{"d_model": 256, "activation": "swiglu", "rope_fraction": 0.5, "init_std_up": 0.0297, "init_std_down": 0.00351, "warmup_steps": 200, "batch_tokens": 32768}
Each number is 50 + 10 x the weight over its row's rms, rounded and kept within 0 to 99. Layers, rows and columns count from 0. The size before them is the row's rms in percent of the matrix's.

# layer 3 MLP down (transposed), 704x256, rms 0.0602, rows 202-210, columns 0-255
100:48 43 55 54 35 52 44 48 53 51 49 45 49 50 47 57 75 50 54 20 47 57 57 40 55 36 65 63 45 70 41 44 60 59 59 50 46 44 53 45 35 54 51 63 55 56 37 35 36 53 60 55 57 33 43 73 36 31 53 75 56 59 53 57 61 53 66 58 55 37 59 40 43 56 48 50 50 65 56 45 41 36 51 72 43 72 51 59 39 46 51 41 21 43 50 63 49 52 41 46 52 46 41 46 53 52 56 66 51 55 45 53 47 64 44 36 42 44 61 50 54 59 43 53 47 52 52 38 41 45 42 46 48 35 56 43 48 31 60 34 43 34 32 53 57 46 44 34 44 63 57 56 54 58 53 20 53 60 45 48 54 33 55 35 53 63 45 58 41 68 56 48 55 51 55 52 50 67 63 55 43 34 49 50 55 62 46 51 49 47 42 45 51 51 60 27 40 48 45 47 37 53 30 57 57 40 37 55 48 68 60 45 53 45 53 31 37 62 49 49 46 66 41 68 64 51 40 48 72 53 52 55 56 60 62 51 39 65 43 53 59 68 39 67 49 41 68 51 52 34 59 53 41 65 50 41
094:60 49 43 43 48 56 50 36 62 54 51 45 39 37 41 60 39 55 53 42 52 42 44 21 49 44 47 50 47 39 48 60 48 51 53 75 31 42 39 46 50 56 42 58 51 37 46 51 50 46 55 61 71 60 50 44 51 45 54 37 57 59 69 54 42 41 53 44 57 55 38 35 53 30 46 62 38 68 35 49 35 54 36 54 34 57 55 48 43 59 53 62 62 51 54 50 51 51 49 49 41 32 36 54 49 64 41 53 52 40 58 55 52 51 36 32 34 44 57 44 63 39 64 62 47 45 44 36 48 48 33 66 49 64 54 57 35 52 38 52 65 49 59 35 44 57 64 49 44 51 56 35 62 53 34 43 44 56 48 41 52 56 51 59 49 52 50 54 52 76 67 39 48 70 38 47 44 41 46 55 29 52 62 44 54 50 53 48 41 54 52 54 49 50 63 36 40 34 52 52 47 31 41 37 52 54 59 57 64 71 41 42 54 57 49 54 31 56 42 46 27 54 64 61 35 73 55 50 59 48 53 62 50 71 42 25 80 29 52 53 26 37 58 49 55 62 44 40 45 59 44 54 47 50 58 58
096:29 44 42 48 27 61 63 68 47 50 47 47 53 60 22 51 23 64 64 40 43 50 46 48 37 33 43 50 46 69 61 53 46 53 42 55 49 52 61 63 28 39 43 42 47 55 52 55 54 50 46 28 49 45 43 33 38 35 55 63 52 41 54 44 48 50 56 43 41 64 27 51 46 42 49 54 49 44 39 47 49 61 52 58 47 44 47 48 47 33 63 32 35 42 47 79 48 51 49 45 58 60 53 53 51 61 41 42 72 42 60 64 31 52 52 45 47 52 59 48 39 51 47 54 56 42 57 56 54 45 45 48 59 56 46 49 60 49 40 38 39 54 53 42 32 57 40 54 56 36 61 53 36 48 44 43 45 50 41 66 54 49 62 62 54 37 46 62 47 51 47 45 59 54 40 49 48 64 59 41 32 56 44 51 38 29 46 44 59 63 50 54 42 54 63 73 54 62 39 55 46 55 57 61 13 58 53 31 57 42 45 54 58 60 39 46 51 45 36 38 44 45 60 50 60 49 52 64 55 54 53 46 60 43 44 40 37 37 57 54 56 44 37 41 52 54 35 25 48 41 48 22 61 58 39 42
105:47 57 66 64 50 65 51 44 56 56 59 36 60 43 41 51 54 69 56 55 42 50 29 66 58 33 28 61 38 54 54 48 32 49 51 51 47 49 55 67 61 46 56 33 53 39 47 43 67 36 59 76 48 69 57 58 52 51 49 48 58 57 37 41 35 57 67 48 52 58 39 48 56 30 70 43 49 44 37 52 40 57 45 39 37 56 52 53 49 50 67 60 43 33 58 55 51 32 34 54 64 74 50 45 40 48 43 45 62 56 65 61 61 38 61 51 72 59 45 48 46 59 39 42 55 65 53 47 66 38 51 44 41 64 41 48 45 46 36 46 56 64 41 66 37 54 53 40 55 56 58 42 49 49 51 55 40 51 68 65 64 47 61 34 62 62 40 41 52 47 57 52 48 49 32 37 45 38 53 51 57 46 40 56 40 38 45 49 29 65 47 64 49 64 50 46 55 62 49 32 44 46 38 27 46 49 62 36 60 49 56 61 53 43 47 49 49 55 40 39 64 43 55 57 41 43 64 46 58 47 44 37 59 34 41 38 52 54 67 31 49 41 70 40 43 54 38 48 43 42 42 47 49 35 42 41
098:41 40 49 40 45 41 45 56 62 41 51 50 38 70 55 45 58 42 59 43 40 44 61 48 58 30 49 64 64 64 56 40 39 41 50 49 46 52 58 46 54 52 49 73 42 57 51 47 61 53 32 63 50 44 55 59 55 52 58 25 60 48 54 57 52 44 41 36 35 49 54 48 31 45 48 46 72 70 45 48 59 61 53 34 55 55 30 55 48 36 66 36 58 33 45 49 31 51 69 48 43 36 44 52 57 49 53 67 44 38 44 49 30 46 59 30 55 30 61 71 49 53 47 57 49 59 35 51 56 61 48 41 57 57 46 50 67 40 53 49 43 25 47 52 48 49 65 64 42 44 62 65 53 41 53 50 53 73 40 49 44 55 67 40 51 45 58 49 62 67 46 47 46 52 68 45 71 56 31 63 40 56 51 51 53 74 39 55 55 63 30 50 51 55 57 45 50 62 52 37 64 51 42 65 54 49 65 60 56 64 41 62 45 37 47 48 46 60 76 44 35 40 42 36 59 41 53 49 47 53 63 52 43 42 53 58 61 42 40 55 47 47 45 62 50 25 44 50 50 53 39 59 60 52 45 48
096:37 49 38 46 49 32 49 39 53 48 60 50 43 47 59 51 38 58 60 50 57 49 52 32 76 58 45 59 38 42 53 58 58 66 43 55 49 46 52 51 66 50 53 63 29 54 55 61 48 53 46 49 40 63 52 48 46 53 35 50 61 34 63 27 34 42 50 47 42 53 50 63 70 76 41 44 52 65 48 46 51 41 49 49 53 45 34 57 38 78 48 55 58 45 41 52 46 44 49 61 50 51 55 68 42 69 47 61 61 59 62 43 51 68 41 51 53 48 59 57 40 42 51 41 42 43 48 46 52 54 53 54 45 46 53 56 34 53 16 44 47 62 42 43 49 52 57 56 48 46 55 48 55 59 51 42 49 54 35 66 49 61 48 44 40 57 65 32 52 62 36 48 50 62 44 37 57 58 58 58 53 34 71 55 47 47 67 52 57 39 34 50 25 48 55 47 39 41 54 52 40 51 66 54 25 56 45 55 52 19 60 53 48 38 34 29 62 54 62 59 33 55 48 50 50 54 48 49 27 66 52 34 44 38 51 33 51 45 50 54 51 32 26 49 47 55 53 41 46 62 44 44 68 47 56 49
102:48 64 49 54 45 46 43 37 51 57 51 42 42 55 53 52 65 39 64 61 40 17 64 40 32 52 42 39 44 53 54 58 40 48 44 67 69 57 54 55 37 47 52 59 50 44 50 60 50 42 40 56 37 56 56 38 43 55 63 32 50 48 39 51 56 51 28 59 34 56 63 51 56 72 67 54 50 48 54 56 42 57 63 66 57 39 62 55 48 37 49 49 51 49 56 54 50 59 44 37 52 61 64 22 47 55 52 34 50 49 58 60 53 59 58 58 37 52 38 58 59 38 31 48 58 47 43 37 68 54 66 44 50 38 39 49 65 33 37 63 46 31 62 41 37 59 53 37 58 33 62 51 55 48 37 36 46 56 40 59 45 49 26 45 51 32 68 44 42 44 76 73 50 65 66 48 56 51 55 35 50 63 67 46 24 53 43 53 49 58 48 51 65 58 49 58 33 58 59 58 45 42 51 53 57 48 46 56 58 41 47 51 62 64 43 43 53 54 47 46 58 44 57 45 48 60 53 48 67 42 43 55 41 55 40 39 55 47 47 52 46 44 30 55 34 70 56 44 38 54 55 47 32 50 50 47
098:41 46 59 49 46 53 35 52 37 51 51 48 44 50 54 54 27 27 41 48 40 53 59 55 52 44 58 59 53 41 32 56 54 52 46 68 53 44 67 50 74 21 42 60 45 38 46 53 46 48 55 45 55 38 52 52 69 53 75 37 42 40 61 53 49 74 53 38 35 61 60 52 21 48 58 46 73 21 68 53 65 65 65 57 50 61 50 70 54 66 46 45 55 37 23 51 51 46 45 41 53 50 49 57 31 54 37 48 44 42 43 60 44 49 42 51 70 51 54 53 49 56 59 53 46 50 65 41 51 54 42 51 63 44 49 41 50 47 51 64 64 49 47 60 50 39 59 43 61 45 53 50 48 40 48 48 63 59 37 55 42 69 31 47 56 39 51 39 42 42 48 32 49 40 50 63 56 43 61 31 41 44 59 47 42 58 51 39 47 54 70 40 52 25 45 50 41 56 67 47 38 44 53 39 49 45 52 52 52 60 45 59 54 31 59 72 55 57 66 59 35 57 48 48 45 43 49 63 47 46 37 40 41 51 62 56 51 41 55 40 44 51 47 41 40 43 44 48 47 28 58 54 34 56 47 53
106:44 45 51 44 45 34 30 72 41 59 63 48 51 47 66 52 50 45 51 48 41 41 36 38 44 67 53 62 52 45 42 46 40 53 44 50 44 37 47 56 70 40 49 60 36 49 52 54 68 52 66 41 58 27 72 52 38 73 55 61 72 51 35 34 51 61 58 63 30 41 67 56 50 53 46 61 66 39 60 36 64 39 63 48 54 51 60 40 51 58 34 46 65 55 47 38 25 46 52 33 41 65 65 49 51 58 44 45 45 55 61 56 48 56 40 46 46 41 40 56 36 40 52 46 54 43 48 48 47 37 62 64 57 42 42 52 46 54 45 54 52 56 59 49 49 54 63 51 57 51 47 44 50 56 68 46 56 47 54 69 51 34 58 39 57 56 43 61 36 40 46 58 48 67 59 50 58 41 42 54 38 60 52 50 35 39 62 51 48 53 53 39 43 62 60 56 41 50 50 54 30 39 41 49 46 39 61 51 47 51 49 66 33 55 29 59 42 56 48 57 59 58 53 50 52 56 58 56 39 53 39 55 53 32 36 61 38 48 33 44 26 62 63 65 40 31 19 50 46 55 48 64 56 55 34 49
# layer 3 MLP gate, 704x256, rms 0.109, rows 203-211, columns 0-255
092:36 55 53 52 47 46 45 46 61 55 31 53 42 47 47 69 37 33 45 45 57 47 56 37 50 54 43 47 39 53 49 56 61 60 44 36 44 52 61 43 42 55 34 61 34 55 71 44 47 66 58 41 47 37 44 42 41 55 57 54 62 69 41 56 43 52 64 38 52 33 42 53 38 49 38 43 36 67 46 62 42 37 62 59 50 57 49 67 44 47 63 51 57 38 70 46 53 46 38 58 39 47 56 69 44 57 58 50 55 53 49 64 49 51 51 32 44 31 40 58 57 32 56 63 52 49 56 44 56 47 48 53 49 64 47 49 61 51 45 45 63 66 33 42 59 60 53 24 35 45 44 44 56 54 44 50 44 76 46 38 22 55 58 53 42 45 35 56 39 51 51 33 51 42 32 32 56 57 44 55 42 47 53 65 51 40 67 40 52 61 50 60 45 44 62 35 40 43 80 43 49 50 45 34 45 50 33 57 59 78 43 40 40 42 52 48 40 48 35 43 53 51 54 50 46 63 44 53 63 55 41 33 59 33 28 69 50 42 33 40 47 53 52 47 43 50 39 37 35 45 54 50 42 45 57 44
095:47 47 48 46 48 52 42 26 49 37 48 43 36 60 45 61 68 47 54 51 59 49 50 55 45 53 41 57 49 57 69 47 65 48 35 45 61 44 48 57 41 43 68 49 46 58 44 52 50 43 44 57 52 59 62 57 43 46 28 47 62 62 48 47 57 49 54 48 54 48 66 49 52 53 50 54 42 57 45 53 48 59 45 66 52 40 50 61 44 64 45 47 69 53 49 30 58 33 52 35 38 44 40 51 35 41 49 60 54 59 47 52 44 42 42 47 55 56 41 36 43 53 36 27 37 50 57 35 52 50 47 41 50 52 62 43 39 41 61 61 60 48 45 56 53 51 58 37 39 80 52 37 58 52 64 52 40 44 59 43 37 46 38 53 54 52 62 51 46 49 42 43 52 45 65 53 67 47 58 49 50 42 60 57 35 49 49 46 41 54 36 44 42 35 37 19 33 54 63 48 69 56 41 60 58 25 62 51 62 45 61 34 58 63 42 70 70 52 60 57 41 60 67 59 43 38 35 64 53 48 37 54 51 43 41 42 70 48 66 64 42 59 35 50 67 55 71 56 73 77 30 57 49 60 57 45
104:60 32 40 46 35 42 57 42 30 61 57 73 66 44 75 57 53 51 55 32 39 62 53 59 56 43 56 52 63 34 39 62 54 58 54 59 53 55 65 58 53 51 57 62 51 35 50 25 53 56 49 51 45 46 36 41 49 51 47 48 52 47 45 56 58 43 42 27 55 47 44 61 46 51 52 43 49 38 32 66 44 51 46 66 50 39 61 48 45 64 48 42 58 59 58 54 44 49 68 44 48 66 47 57 58 62 38 50 54 58 33 53 43 56 32 42 57 53 44 46 43 70 52 37 47 56 40 56 61 53 54 53 43 47 46 49 53 61 56 51 51 64 61 44 41 46 44 45 36 48 41 56 47 53 55 55 57 69 62 68 49 51 63 40 24 41 57 61 57 50 52 40 48 36 61 59 59 38 42 34 35 33 44 45 51 53 37 35 46 50 36 41 43 48 45 49 46 56 47 63 44 47 61 72 34 57 52 59 60 41 54 53 47 55 05 54 37 47 45 66 52 54 53 43 58 56 46 49 46 36 47 56 44 60 59 43 58 68 32 51 34 43 55 38 41 54 79 62 46 42 53 41 40 57 40 33
104:35 36 38 58 48 46 42 49 55 60 33 36 43 28 45 31 42 63 55 51 49 50 52 36 42 52 65 47 47 39 53 54 49 60 60 50 55 56 46 55 19 48 55 61 45 56 36 35 58 47 50 36 38 51 37 52 52 53 46 39 50 39 52 49 30 42 58 56 42 47 28 61 40 51 55 60 64 43 49 47 53 60 44 32 36 39 55 53 53 36 40 35 48 57 44 36 62 61 52 67 38 33 57 39 54 56 41 68 53 38 48 44 62 41 35 42 58 56 42 64 37 47 55 42 52 54 48 38 28 34 46 59 42 49 42 30 49 43 43 44 38 50 22 50 51 34 52 56 50 56 46 48 47 46 47 43 71 50 61 58 52 44 58 49 31 43 36 47 43 44 51 47 39 47 40 48 36 52 46 46 35 72 48 40 40 53 47 51 27 53 27 76 62 38 55 50 57 35 44 55 49 50 37 43 40 46 37 70 51 50 56 53 40 44 33 28 56 52 56 47 46 54 53 55 64 34 55 55 75 45 59 56 50 40 49 69 48 46 42 38 46 42 48 51 43 53 58 67 66 52 52 52 61 61 54 35
098:50 52 68 46 82 45 41 50 53 45 62 31 57 52 29 56 49 47 66 52 44 56 39 31 49 50 41 46 29 42 54 38 53 53 39 54 48 63 66 67 54 43 65 66 37 40 60 45 57 45 45 35 68 71 49 50 57 32 51 45 37 49 55 39 32 48 50 56 49 69 54 50 59 69 38 61 59 69 48 46 58 31 57 56 43 45 58 39 36 54 53 58 62 50 74 48 39 32 49 55 66 56 50 43 50 47 47 40 65 60 27 45 47 50 46 55 67 57 53 46 54 42 63 28 56 57 60 63 47 37 45 60 58 48 63 58 48 53 25 42 49 41 51 49 72 44 59 59 65 35 48 43 62 51 48 47 58 51 38 43 41 48 47 57 59 39 47 57 46 56 44 38 39 47 54 37 57 54 46 54 39 48 41 48 54 60 44 36 47 37 57 59 55 68 52 57 59 64 57 54 38 55 50 55 42 48 36 50 44 53 66 55 57 54 41 41 11 55 32 44 43 62 44 42 52 49 42 51 44 50 51 43 45 48 53 45 39 24 46 58 63 42 38 46 43 45 49 60 45 39 59 52 50 46 47 43
108:53 49 57 49 61 60 59 58 50 42 68 46 45 32 51 48 40 51 35 52 44 55 38 56 50 52 58 63 59 34 57 40 50 39 57 48 38 56 48 48 48 43 49 39 41 65 51 57 40 67 52 49 49 38 56 52 67 48 47 58 48 37 68 62 37 65 74 54 42 55 30 45 43 35 39 61 56 43 63 39 49 50 40 30 36 86 42 60 65 58 43 48 51 50 50 33 61 36 38 59 37 56 38 58 50 65 48 46 49 48 40 24 60 35 47 44 61 50 67 39 47 61 70 63 47 60 70 35 41 25 42 45 46 54 40 63 47 56 62 35 46 63 36 48 31 56 37 61 52 48 50 45 52 52 58 51 37 54 63 47 52 66 59 50 49 51 49 50 47 54 43 42 51 54 55 52 56 48 31 53 46 57 30 57 66 35 39 61 53 40 55 52 42 38 47 48 64 56 45 44 36 45 63 45 51 54 45 63 46 52 61 36 41 50 55 57 49 72 70 70 49 43 40 67 41 50 42 56 25 54 44 43 55 42 56 66 51 55 59 58 62 61 59 55 55 47 53 57 60 54 51 47 63 59 47 48
097:54 39 38 46 47 50 48 67 54 51 59 43 62 55 75 50 34 43 70 58 54 31 40 72 69 42 40 45 66 49 53 38 56 45 45 51 72 52 61 49 50 66 47 45 50 46 38 45 56 58 57 33 56 35 67 59 29 53 39 42 56 42 34 41 55 52 44 24 36 70 55 33 65 44 58 58 44 47 46 45 58 40 68 64 57 58 63 31 43 60 72 52 47 53 55 34 42 35 50 31 40 38 41 47 43 43 60 56 55 50 51 45 58 53 69 61 41 53 63 45 54 44 40 73 36 53 46 39 35 47 47 50 64 44 52 48 44 60 47 30 33 42 55 40 59 45 66 41 38 62 58 53 55 59 42 61 45 61 45 48 38 48 58 45 48 42 61 58 66 56 46 46 57 51 60 50 51 43 30 51 57 41 47 44 53 42 46 57 45 48 45 43 66 40 60 45 48 52 62 58 47 47 32 60 57 66 49 36 54 52 68 57 53 49 39 35 61 50 47 52 54 65 59 46 63 42 43 54 43 53 52 34 50 49 40 43 43 68 50 48 42 51 44 66 43 59 53 39 39 58 44 63 53 37 34 71
106:52 46 50 49 35 46 71 43 66 56 53 53 62 45 42 63 38 40 43 50 51 47 74 48 54 47 58 52 48 39 40 48 56 67 51 54 68 56 57 45 45 56 51 69 45 37 29 48 55 54 47 42 54 56 40 53 54 40 57 39 51 51 57 40 51 34 50 46 57 50 47 47 32 56 59 38 47 44 68 54 55 54 52 44 57 42 50 59 20 52 51 50 42 52 40 48 38 61 45 60 54 68 46 49 60 55 53 50 58 39 41 45 50 43 51 50 49 40 65 63 36 39 57 63 47 50 45 52 57 37 49 46 45 48 44 58 55 34 56 54 55 59 35 70 47 55 53 57 52 43 43 61 48 36 41 62 62 44 73 53 45 56 52 45 45 44 44 57 34 57 66 40 54 27 29 58 36 40 57 57 62 48 57 44 46 48 45 73 60 34 66 66 59 30 62 61 35 43 52 35 46 65 62 60 60 58 45 67 52 31 49 46 36 38 37 47 57 47 45 45 50 38 37 68 47 57 39 51 55 47 73 57 40 46 63 44 57 41 57 59 64 46 23 60 66 44 86 59 54 33 46 40 48 45 41 54
100:54 56 47 35 44 31 34 48 58 48 52 57 39 40 43 57 48 71 62 60 55 48 50 59 46 61 41 29 51 62 60 55 51 47 39 50 53 40 42 37 35 49 42 43 38 56 46 47 49 42 65 65 49 48 55 53 66 40 53 47 68 45 50 28 38 41 51 73 49 49 53 69 54 39 72 45 70 35 59 61 54 48 45 62 43 66 46 42 50 64 50 49 66 56 64 47 58 34 69 63 52 52 56 65 50 48 51 50 54 48 60 75 53 44 36 49 51 37 65 68 40 50 67 29 57 39 50 43 48 44 52 48 71 59 61 63 52 47 55 47 47 65 63 58 50 35 47 40 57 54 41 25 42 36 67 64 48 61 52 43 56 50 56 47 57 62 34 33 58 54 51 42 56 51 64 65 55 56 50 69 61 60 49 55 39 42 34 68 45 37 41 49 55 46 39 45 47 62 25 51 41 47 47 43 44 36 44 55 56 55 73 44 45 52 47 54 52 42 37 32 55 57 62 59 39 58 45 35 52 49 61 42 73 46 47 40 64 48 46 45 41 59 45 43 53 55 39 65 58 45 59 49 55 41 52 55
# layer 3 MLP up, 704x256, rms 0.11, rows 203-211, columns 0-255
090:61 45 44 50 40 53 44 40 55 41 47 56 46 46 55 65 54 68 55 36 45 44 55 34 61 60 41 45 45 35 34 44 68 53 48 68 29 56 61 37 64 40 33 66 57 47 51 21 49 48 55 54 62 47 50 55 51 37 59 66 55 61 46 65 45 50 30 37 69 66 43 47 58 40 43 61 36 44 53 50 30 48 57 54 64 48 54 54 38 62 57 57 50 57 41 58 59 43 45 53 52 52 47 56 61 58 35 52 64 51 62 68 42 40 51 53 48 47 54 65 63 51 40 61 51 43 53 41 36 60 46 49 44 49 43 52 62 45 52 53 33 60 52 57 50 44 39 31 63 45 34 59 47 48 55 46 74 57 50 54 58 47 64 38 62 58 38 30 45 62 70 48 57 55 45 34 55 61 40 67 42 46 66 53 56 58 55 41 25 43 71 54 62 69 57 47 46 40 73 39 37 54 50 51 53 54 59 68 58 39 53 57 60 53 48 49 44 59 51 72 63 33 53 64 58 59 53 46 37 50 62 66 46 40 46 47 61 53 56 47 34 49 56 64 43 69 45 40 42 51 50 64 51 55 36 56
095:66 43 57 52 60 50 55 69 46 57 46 53 59 41 44 71 40 53 38 43 40 38 25 57 54 65 60 53 52 67 44 56 58 30 56 62 50 55 61 32 57 54 49 66 60 46 53 46 44 51 56 48 56 47 47 58 42 40 44 49 40 43 36 67 35 44 46 48 56 40 42 40 45 44 56 46 50 61 53 47 58 43 60 35 49 55 56 35 46 50 37 64 51 64 56 69 67 56 52 54 51 42 59 34 52 47 52 44 53 47 63 36 32 39 58 45 61 49 40 55 44 54 41 61 57 35 56 76 46 49 44 40 37 52 52 42 46 46 47 38 43 46 57 50 44 62 42 61 54 43 63 66 52 53 54 65 60 51 52 43 45 60 47 50 30 62 47 52 47 39 52 35 50 62 46 52 33 50 20 49 44 62 43 57 60 54 59 64 54 42 60 70 57 54 69 53 67 42 45 50 44 70 29 47 41 60 50 47 40 57 29 51 61 46 46 27 43 47 54 49 51 24 48 64 66 62 42 25 60 50 46 59 44 60 62 43 39 53 48 65 59 57 54 74 55 50 46 59 34 38 38 43 54 57 54 71
104:51 48 65 40 59 55 47 29 51 48 55 38 43 53 53 57 48 55 39 68 53 37 72 53 53 58 34 48 46 66 58 49 48 46 40 35 45 40 58 25 53 58 57 40 51 40 68 64 48 45 71 78 58 53 51 53 45 55 58 71 48 39 60 48 30 62 55 54 47 67 45 47 50 66 50 56 41 54 40 44 54 38 56 47 52 61 46 46 58 44 52 64 37 45 63 49 58 60 45 50 69 52 45 58 46 42 54 51 43 54 55 44 64 45 69 57 32 45 37 44 48 49 51 43 56 48 43 64 60 53 61 61 42 64 38 70 33 45 63 50 49 33 42 67 68 40 51 60 50 38 74 48 64 47 68 43 48 28 37 51 70 41 37 45 63 55 48 47 39 56 66 50 50 40 30 55 55 47 60 49 58 56 55 65 56 31 53 55 52 65 61 56 44 38 47 52 65 44 68 37 61 52 40 38 49 53 42 58 42 44 38 47 48 42 45 50 48 59 59 44 61 47 52 56 55 42 26 54 50 49 46 41 58 31 52 50 61 46 60 61 68 52 66 57 68 58 38 39 45 57 47 67 44 63 48 54
099:29 58 47 46 57 52 59 51 51 61 47 44 45 50 65 48 32 51 39 56 59 42 48 53 47 45 53 53 53 51 48 56 54 45 31 23 53 48 62 54 51 53 62 55 74 49 49 33 70 58 52 45 42 56 34 56 62 55 55 52 42 55 54 59 61 37 29 37 50 67 64 32 64 53 57 55 51 41 54 57 41 55 50 57 57 42 31 66 58 59 69 28 53 61 64 49 45 66 55 47 68 49 65 61 38 65 70 30 41 43 39 58 55 45 51 55 72 57 36 43 56 56 52 52 56 46 37 46 57 51 62 57 33 60 58 47 33 50 54 51 57 47 55 54 40 49 65 51 47 46 50 26 46 65 33 51 40 59 54 54 44 38 42 63 30 58 42 46 69 56 35 65 43 50 60 43 50 52 31 51 61 46 38 50 51 53 63 37 54 53 51 32 47 47 45 51 44 45 55 45 43 47 61 57 47 53 54 76 52 48 48 51 52 67 50 51 33 41 56 50 38 57 56 53 51 63 43 57 35 65 50 46 27 63 45 48 44 55 42 59 43 58 68 48 46 24 46 44 44 29 57 67 65 48 54 52
100:58 56 58 46 55 49 55 31 50 49 62 42 63 53 50 52 56 53 52 27 58 54 41 55 60 61 32 53 42 45 40 53 41 57 55 52 43 50 43 53 54 67 59 58 37 51 59 53 36 51 48 30 63 69 50 52 65 32 50 58 49 62 63 51 33 49 61 29 44 55 64 61 53 49 56 44 36 70 66 53 53 41 54 42 55 38 51 46 54 66 55 51 36 33 43 52 47 49 55 58 61 43 63 58 50 51 54 41 56 44 53 47 33 46 44 51 65 51 34 51 44 49 70 44 48 54 76 51 47 61 61 64 36 41 49 65 41 54 32 41 55 45 45 49 55 61 52 48 59 30 61 33 49 45 47 61 57 61 54 52 48 54 65 56 54 48 64 64 53 41 52 43 54 59 61 68 63 51 60 59 32 45 61 54 50 48 52 59 43 55 59 71 51 54 50 61 57 49 42 41 36 45 38 67 41 56 29 38 49 54 65 63 43 52 35 45 47 58 28 44 52 57 73 39 65 47 43 27 62 66 55 45 62 47 67 61 48 32 49 29 66 63 38 40 62 50 59 61 64 68 53 67 60 51 59 46
104:59 45 50 41 65 36 58 35 46 47 32 56 53 37 51 25 61 45 51 36 52 60 51 47 32 46 31 42 58 71 46 58 53 49 43 60 54 48 62 44 58 45 55 39 72 52 39 60 54 48 41 45 59 55 52 49 34 53 52 43 24 35 33 55 64 39 44 40 48 47 56 49 55 52 47 46 39 55 32 66 53 54 53 58 63 29 47 48 55 38 52 59 33 37 55 48 30 53 51 42 45 59 66 41 49 62 39 49 43 57 53 65 49 59 63 46 50 52 44 81 41 39 27 39 28 37 43 59 38 61 51 59 51 46 69 48 51 44 55 74 53 39 40 59 46 43 68 31 57 60 44 54 54 39 56 53 44 38 21 60 38 47 37 37 47 36 42 73 47 53 43 54 58 37 60 54 47 62 60 56 60 49 68 40 50 48 39 44 51 43 60 52 54 49 37 51 38 34 51 50 71 62 39 43 56 50 53 46 53 43 45 45 40 47 58 44 36 38 53 44 44 67 42 52 52 54 45 43 47 49 35 48 44 45 30 54 56 49 47 66 42 54 40 58 47 48 58 43 48 56 62 59 65 59 54 67
099:66 41 66 60 42 39 45 36 42 49 50 57 54 36 40 46 68 57 37 51 43 52 56 39 47 61 49 54 57 31 57 41 43 54 62 48 30 42 60 42 54 47 56 37 42 46 70 50 43 44 34 58 56 66 38 28 61 56 36 61 61 59 62 63 34 36 59 63 39 31 44 82 42 45 51 49 54 63 47 65 44 65 38 56 55 47 33 52 66 40 39 57 47 73 38 54 54 62 60 51 58 52 49 57 65 57 66 47 39 52 51 53 64 43 51 38 59 42 44 49 55 58 56 36 76 43 57 51 62 38 49 47 26 58 43 53 42 47 56 59 73 52 60 70 48 35 35 69 50 64 34 66 46 46 67 56 55 42 53 64 62 37 54 60 49 61 47 36 45 43 43 40 42 67 45 36 49 64 69 59 46 44 47 43 53 65 45 46 51 39 43 57 43 50 36 67 49 53 45 43 58 56 47 54 47 54 54 55 36 42 36 58 47 49 45 61 48 55 46 54 52 41 49 65 39 56 31 47 49 43 47 55 43 55 46 66 56 44 45 43 59 51 42 50 55 36 34 62 54 46 46 40 60 49 53 41
100:54 58 45 40 49 47 41 44 14 58 53 50 48 42 49 50 48 52 43 44 52 44 41 54 44 56 55 45 52 54 61 62 58 60 54 61 47 36 61 38 55 54 53 47 50 54 54 59 60 55 45 61 59 40 54 44 41 66 38 73 42 46 50 54 48 58 69 57 40 55 37 47 58 52 54 61 71 46 41 42 41 58 65 50 55 60 43 52 54 18 42 54 36 54 55 41 48 27 39 44 51 58 39 56 44 49 40 49 36 44 58 49 64 56 51 44 52 69 27 53 54 55 33 31 59 50 54 43 66 50 47 51 79 48 45 69 55 61 56 36 41 50 61 55 54 50 49 55 32 50 70 41 55 56 67 43 32 56 43 31 39 52 42 64 40 53 56 55 52 52 54 39 55 44 68 42 37 52 28 42 51 31 51 58 57 40 41 44 50 65 35 42 51 57 46 41 40 69 41 44 58 37 45 59 38 58 54 39 61 53 46 41 44 57 67 47 60 61 49 44 59 71 57 38 51 43 52 53 39 82 43 56 43 35 36 63 62 44 59 30 40 39 58 57 36 48 50 43 35 54 50 46 46 49 45 55
099:58 48 49 46 48 54 46 43 50 54 62 48 62 29 53 43 51 43 36 54 40 54 41 39 59 45 64 69 46 59 43 64 48 47 58 56 51 44 38 40 61 34 51 60 46 59 66 43 56 56 53 41 51 51 47 39 59 44 41 44 63 53 50 59 55 43 61 23 48 33 61 37 68 45 45 49 37 64 42 58 31 42 54 49 31 45 48 49 56 41 73 43 34 47 38 64 34 63 34 50 38 52 53 22 42 43 48 54 57 67 33 26 66 55 46 58 54 61 32 40 42 66 35 47 45 50 49 57 56 62 66 60 51 61 66 40 36 53 40 37 44 40 44 46 46 53 64 49 39 53 68 48 47 58 42 57 47 58 43 51 50 24 49 41 45 35 68 57 40 43 60 46 71 54 44 51 44 45 55 59 48 37 36 47 57 62 47 38 51 51 75 47 53 51 64 43 66 51 64 43 43 55 63 49 56 45 50 30 61 52 43 52 45 67 44 61 53 53 46 49 45 43 43 42 51 55 66 71 35 66 47 43 47 56 55 57 47 61 46 33 54 34 54 53 39 58 58 50 47 35 36 51 60 60 65 59